Weights of a small GPT-style language model, trained from scratch on English Wikipedia: LayerNorm before each block, biases.
Each number is 128 + 32 x the weight over its row's rms, rounded and kept within 0 to 255. Layers, rows and columns count from 0. Numbers have three digits each. The size before them is the row's rms in percent of the matrix's.

# q: layer 11 attention query, 256x192, rms 0.189, rows 184-191, columns 96-191
# k: layer 11 attention key, 256x192, rms 0.18, rows 184-191, columns 96-191
# v: layer 11 attention value, 256x192, rms 0.139, rows 128-151, columns 96-191
# o: layer 11 attention output (transposed), 256x192, rms 0.134, rows 128-151, columns 96-191
q184 102:085109146103087089161169129152161089066156150102102175077128204134114131126137158146193118121131080087189147183109129106111136123110153158058117138103093145153145184150171118116178072124152138141129104085112168136149204169200167111184123173104106137204135136203134145117103104119113120110
k184 095:148207144151119133105143112100158119165152154130096103175103123077101187118132157158131138104097133118097118149081150113109145111170117098142141114094126160141123103125158123163115122088141098166105089134129158073116124175139136133167104110159143090174122103082160083093136143190186153138
q185 101:155163142084151140175174100167152141153157075177127130105154157117130169103096105133136144147108213120107162128153116142148104184064116091065199133125102114139145164123145114124182108141124137127190108092171092081138166154136163091156091112100088112158105158113137088167118125196069113070
k185 109:149137171102110134125184144090164095103134149085065138128135103113092070088134183096114157167136045114126207138128119106182183142152110132152082085107145175152144146094139149123078128145139080119091080163138112173072117098176076124074190165139125090146146111091144157093131115084122149141
q186 105:101088153121108176124098169157138090111110161100155150140152112156139013109097165084127155135143153157104085121113159149194121139129180183109090117154149083096121177124137153131150192161168125156132121162090155112208175131069111137114123182116095196088132155145154099113143169118152124137
k186 123:178164126161120122179135102169152167172150113101159190108142140144145149162145112114126096104137158105110122156091127110077124103092119122119143125139124154108159108182189085168144104151092152112156148116055120136136146112039068094172080068097137173151141132152139109147099150132050114138
q187 101:133151089110095165134100165136093173141170134143092150109114077095086099084165129127123104100155130083117145138077142090115135169150122075103130168151122185134103145154124146161129111198121099136151087111128184137175199161160106112095125180101077100116109069153152146143066102148117089115
k187 092:172156146091129059134120082101160103088129141123056140158100163122079171136113073173141094137127112159093129115133125126111163124156127142120139169133211116069085085149133105094163169124156104131145105167135144117164145146181144084176111145227101122170161143133086112124161140090134125126
q188 098:146099114082095125128142129053107129052132171093156151127117126163132179179108130123121092132129069100123113188117138197113156083140128093142130108130188149151126115161142175135129145084099134119128170172150173172179100161113125069093101136123171108106115134181122155125161108153147114107
k188 093:128050121203132145130082137154127088184141105146128139148124196091121110070131088096155126131133167150148145128052096120090122120152076148074130159086134081044095151125088093165139083100115159209144144135142082145092122126138147132144127153083113149107177097108123095145082093129106141135
q189 106:112124078080142175108099057068077107225148126155176107151122128118111131170163120136088131122178147173132089070166116082097097131134144081148139126106126114173107122087115150118166105153131107158084114138110109156123076158135122157103111106118150171120097150126111149075168119207175154095
k189 090:156112132143167166098133138124120113054125162113137112143134107099126154071122118140178088122111154126129171121103143124139102091167143145139197149141177089132134142098137130132111124100111181158166131103132097099089104109097092127143182164126112124120107139167159154167150155076077163078
q190 098:160086092148154146144099145134055121118137103111118106144097134141109056090077079116110171100131110100176128093128115131101142085130049075161111156185202194109132147135151087128173153141083103112184146117110114148115061153091138105115124094155146129105094132104122211119194142123063179206
k190 097:116103122114119115133172177139175171159115133144140149104104135117109150097159167100091097136108090106084135117117109162142112142099180163123135086079115119132145149057088120123087109088197126106164120132179119127169171139128133118152144161135148199139146156160115046158196095157145121120
q191 101:169182131166192180102071149083065153150117118113146088128148068119122192128137120076109180115089160130155124083128089188107105120132073127181151124184153138115132169120104142122073132162102123137216141155112138112102124084087119129155197133142145150094077158074132130113133123113060168123
k191 105:100110126093136108171152119199133167092117124166178134114149134156116117127103154128147136156125111179093148163153150171163167102078174091102136134073078122114188095096109175134118111153173126097085118097149143153100149161113104156108124104069146113169122117189080082162194109071192042158
v128 111:111157118124166124121123073114121104153082121157181115151102090132114190141162152151155105110050117106108142076093125065101125156129109137099139095155131079098035080170118097117097116159126191163113084204117094113153105147060144162145130181101119154111133113184111140126138098138143143163
o128 119:096144110147130171108131162121088118186101052094141185126148092129130163120136156140138060141111097126121098115146087165149110171152093146144188084168133086126119141126155135069048186039143135120138127118112153125097045110103048150115157105172140124162093141080143137079154089127098146222
v129 110:131126074120058153115104091097138182158136155121111185169120168112130174108130132138137183079128103166181117104212107081147176121150131159144123090149124118127177130193113101114178112127122137116092132115123105142074032134142157128107109115143125086090202145094209136091135074186087141131
o129 107:145152129105117171138100129138103100172160178151144087134143100129087121197149121128118193137168111134145096106127114074157183106134080132116132097235139155108140110144135079100177196078100123135103114147128076089087117173145204123105195143167143157137120091102134136155109119153124117130
v130 099:139091138101165096200129190184176144150115095134126132105117157075113076099125062144143117160172107121113097136125111105120116180116175158092051169166130146097120162105175076173121110083129083149183116133061176156138156143177105145147151197124176115063136165127131119126099143116144168063
o130 107:118116189115132130166148095156143199077164085107103065140121147148046131104109122110183126095128167119136141090075098124082107184100157119124142123082140108106139151121167096105105162133114101134127134129112161146152152140109162156159067184129078088135134126105081162100086112144135150051
v131 099:077144206106149148143136115107121190112131104095107163116105141089078090140117108150109153085161138133123126174152134127082163168103080116109061183108159092082139159131157153179190116137104110140106121135143099121167119067102173169061125132140155107091172161159093121144097130153123101138
o131 101:146080163032083125145117106183165196094145132139158114071132084142096099182114135130146141132100150145183100114104137071130145159138092180089112123137158153138137139158117077165164150123114120080079150141157167108092127144168196171125096136115152123188146110111124118129153128140181130092
v132 110:104154143116152094158153116154195100145147141097173143141137118127145098095119186167085160102106129115111123123091180151115133142147123120130101107096183167149169117174126208183126176146150124148099163123153094131115051195122177129115157069119123154206140101114127136146114134131140084192
o132 113:148137081151111083150137098155084145081130135125166132101131130100137062139132154104061115158124095125094081109111143062137151128161115158107099116174165145178084120152121123156101122167117153067069133110095052075093079183130120158110146054083182140095080123120144200152168092132178158137
v133 100:080137142114151121125116143071106129103146105187118189097168111105123136125138098068124104140106100083148144124103105071107121121168152133108108136145165143075119174113135130135159147122139092150108116094117144151156187160153158175126098148121095159181163163150092160103101127120116107130
o133 112:093089149108129121127102094073132067156145095125117136144144126184124138171101172115136138129084157136154084099127108078123125133165085152130139141101152141103141118156126101091084121083120145121082180143148171171116134137118145150122123134159168142200117104111090129144136189163125113193
v134 119:147153113099043120137122100063119119134095127159159119141147111180120154188159229133113129155130157108151119094160137091153097099132172126118177107153166129154095107140043145080105148113168173102159132105127132123136119095103146086121135138108139154155128082120107148136146086134069124100
o134 127:072138089122101147140119148113103029111072136116145112165169095127185151138194146157119073127123152109139093086124133125116119158152156094133157095166125127165104142151098150126099141101158135156183127128145149114148163106127098087117212113104123116131125125126099080155113115095063093171
v135 112:104148129106141139117141052077082131128116151138119149053052187073113106096161079147064169177091168113145168074133147159150097090133124122127121146159101129151133144102109081184067148111119164154145103127074119173164121174120144152121140120192163153107072131173078113110080107145128137122
o135 112:118190165156122117117165134100155158132081112160123160107124167102111164181121137106155153164107173088114116084144168164144146147107132074121122080106113068155166138032116136109077145139117130141111082115138187165124123161112080149170077128190136094127142126136117094124161145162185080142
v136 106:116096166178143115139116204176171172109065160130125090085112087088145129189105175153117153162101158129083115147117151110128091150053144118121085164115168110136104120166117163120137084125110132159099099136179102135109080082098120119143126101119122112123114137124123123184158133137115113157
o136 111:112130141137108150179136136240149253109132104144164110108096122104112062119160142133159062114141058149084162156088106134153116136094156128122133127201095147102133133112171145170096130149148133180116099134135095098144109131128085177105138140137108133075178170157143131127127066065114108081
v137 101:145138113131122168112081124164100084099129129135129144109123142126143137145149174138051071124089142145159157087154097091092140116144098075130208145174137111141126135098175121092140122102158160104097155153080178115124096110085070153125129129114180151105110157114162079124108193169085205154
o137 107:134089118146152135071139158117145089140107131145110173094150141110181167104118086091142142106073143141089121113158113156161123130080067161118153185148106111102152137155114149106128096139152144145152189155079195145114200096077112113137117124150182137122125122129119109116125184168121143115
v138 094:067124148123143090173127082148161159104100166120069151138131139096117096119105137130125122131125097116101111136169123150147091176155189110192065141099146116162138106121072152142110125122077137132092159094128100155119185071132138108128084092103067142165107111106089105148101113145150095141
o138 098:150119102145098099151153114112171115148168149150105119110172154173126067083105196105136078065143120128163076105069172116141130133130154147121118105143180224110129113128124067186119149138141143087034128131196094162094147142130143157073133091085078149129105136153157135155136124149126084111
v139 105:168104120138137155119159115200091101116084134103127116176152154131116164121165164152108132117125088156129091151112090137123078071137148101097156169176121140196103113123127156149095097152182152110111142117121153143171111140049073085129116174120204140077090146132132139116128113137127218055
o139 113:160135139125113154075131166149049141137123138169110125166084150102100176086172123183157133081182071114140178138159069120105108136156101081138120100171108082192099162113105110143067141152113189099172142099109075135125119154065093147120178150129126155123114133102115120127170101114077232072
v140 115:115107121134132130126140110133129186116148107120105109118187113163106142147120156116098123148115193113115104068111175139093191130069168135115135141109129170175067150118127217100073171143193162165166116080127175209120171200132095150125152149151160149162118106144128135129159099086105082101
o140 123:102139140113137103131204145166133105111059124120120112195093166144130150102118129128181105178112181112137071120114138110150156142072192135076134071104111073140100169115097223087074079152132159128129080129117150076119131128144094159093127097131193102102084110110126151133087102060153105140
v141 104:086150140143119168116128121071119097128126154184139163111175091185075076134121132188115088119105119097151084099199080136144158149138107113170123094142123125165163111147093089145106134127081126134129094127153108125080130179111151091152168131146129152097090053178135164100116158146173104114
o141 109:114142163088233130152067157085092156167147121123112119058116100101165131113122097202123115184152112121118131123099155160129179184107147158124083156159133148123128140131117100144096125058141116124140107139095135138088113121146102120119125106122103119119139080132120171159163092150136119164
v142 111:080130139133169120120098138186113144079086160137097135151106140112127123098153110158121108147153147110184144139141190142116121064098161095117074129130102120216120126155142136114124116128134169079199108071181150166080141155162125117151137125158140154098114149104123136157165119062104165052
o142 109:133127107179153083164155139120143140127159153164125120149061176109065137086131116189178130152170147103135159154120170176139190105108155079104097146167110107089148126103122168214137074135142172160112110090144125132085145201121079162113115128191118146107125126168178141089099118132152111101
v143 106:115113141130140152150154140189139151120113127166115053128148143108130080111102096101145160096173108147153057141128181136151127170064144107098099218136122130125154090145162155085155080188115093123123092171169138103106065127147155121148096116086148103095154111173143121146110116149100051075
o143 112:088102150099113105146112091145118140111142097162088073095084127131053083112104074176148134086192177148099134160047099117146133157113128082063131191128154128133132131157179096124138150148105153079094135145126101076104127197161157099125131167125108126173141091140131140105152113104120142105
v144 102:100178174124142111159150133186141114125150120128081136129154119127129163140053128127153090087103068090139186127109147111120163134109160135118080108066114124114105118162138078174104128178147137104123121141145148154144167127129123129177076147064107179121120136204160143112119076117145127089
o144 113:131117088149132099094121096167144156145198128134104182124118136126071142133104193136127094108175169129134122136121146091084097125150128114151116154109139092126193155103156073162095167087105153056059191064122079163101108145124138140135139101154117137172113159095177173126174123185140178168
v145 104:086184089128122116126151111101127116138111130145138102094088108204122093158120161108158103135146176131159133151169117117111120133102091165148100097073072136175172122146121115109149157094160125114109114159104084146114108166119157157152064071139088215128101117147127160079113190084155124130
o145 098:099108108142132074097127137094137076146118109116112084067093075229088071171136110108133173109126130118175110172143210098175165089102108096117090142127123142120107110134135105090103177134143191129115132099130090079110121128118104125141149042115158203150075046118147134139160126105120165128
v146 110:129083047133145128191158105165149193127116183137077141078146232073137158158138126131110093088135114124095177114142130121187157120093123133143127082105099126155133140042107138153149096088085151152173138104126131151133155093166105133096107155114152103061145124183131097133146093143068168085
o146 111:120152131059108106152192148134155132134162183147125113135173122159157143117123132091164108135154168109144142119155171167120134189108184102124176149085104085097181123067133124152157096149088099128122142127191156175158194086164165150130105148137075048135144134126171151186103100150127089122
v147 109:124081057065084127118154084105075120153095203111100109161107160157098139182104163134047182105126097150174154139104104153113113139168184082110139154123135150129119122176125102150108087126095194104091134157097144156130125159108094133123155144120132081084120166105184155110126150141147207181
o147 122:140110119182121178100121140098087115159139164123152147126112150094107137135136102159101144086161120156104159097170114149106103085184072128143115172125132131126184163130158125159135161129073118127118175104133026158094113148084065153176178141163130140147144121112155167108205117194095201148
v148 105:137110130124133150187113150101124150128119189169097010158151136101143114096180192070134157125086145142117108149037141104144090123156135134162166133135114135102104126130084182107148163053102166079064172097116076118146128139144095100153128114164112063114117132155104177146154116129198156203
o148 109:157097158164174162098116185088086086139136107085138102191130150142190085113184117128142182128100084151078144143205149153106120154162100123165135141149084182154093118128128127134158129173126121128147120134108074100120104117162102126132176125113065153115115129103111178186140084091135145111
v149 108:138117164149143146159087160194150094111116086090107101097135063086116125157095116123108115057092148100121074222113090107076168156074067134136086133116106122139083062130197164114125112155133099131060150132073103162104133177097117108088129146120136071115151109117143154125129160160130125068
o149 101:103064160099132160116098145125094149119153066142117089118091138164111089111068114136093152105128177108157163141120115101128110161097069135109128163170136154140119140136097049099103150107088188142162187165093116112101087101093180165143103114132177131176147133131100124143155067119123210078
v150 106:101072102169119033116120136165127126154131133110139175127111143128066159185137207198122127160120149081142159115112118115146117134141183096132099080132120149094163057121099153180072083099121117138119185151123158175168093099068142063102119142103141144096107166070159088145153165149130160133
o150 112:100146103187047115111166123167130104151135201096181143133147131117113174131159173159143014040132138133116106099119157092124119117140160163141116069140118120143146105111145111202086117131130131151101153128188125164118114103068092169145155116108127145123144178148163128089160106119076151098
v151 094:186127122136160087166108116105146112154167172135148138140137134101084172084105132113142115081094162103132076141104133172092117109127062125158072048122125215148110067130145084155126051082152091150084219156072111147113121130126176105159117156138046119148141093155121187105163078131149108102
o151 096:138140164173174162126146034091139107131121069105175145133161174129173119131089148149064129118149152100095144122210170105130153178112095184151105118070086119143114104102132087130130137101093189142134168131149063171162103100149155163193167129105110130130137063120161127139139102155152131136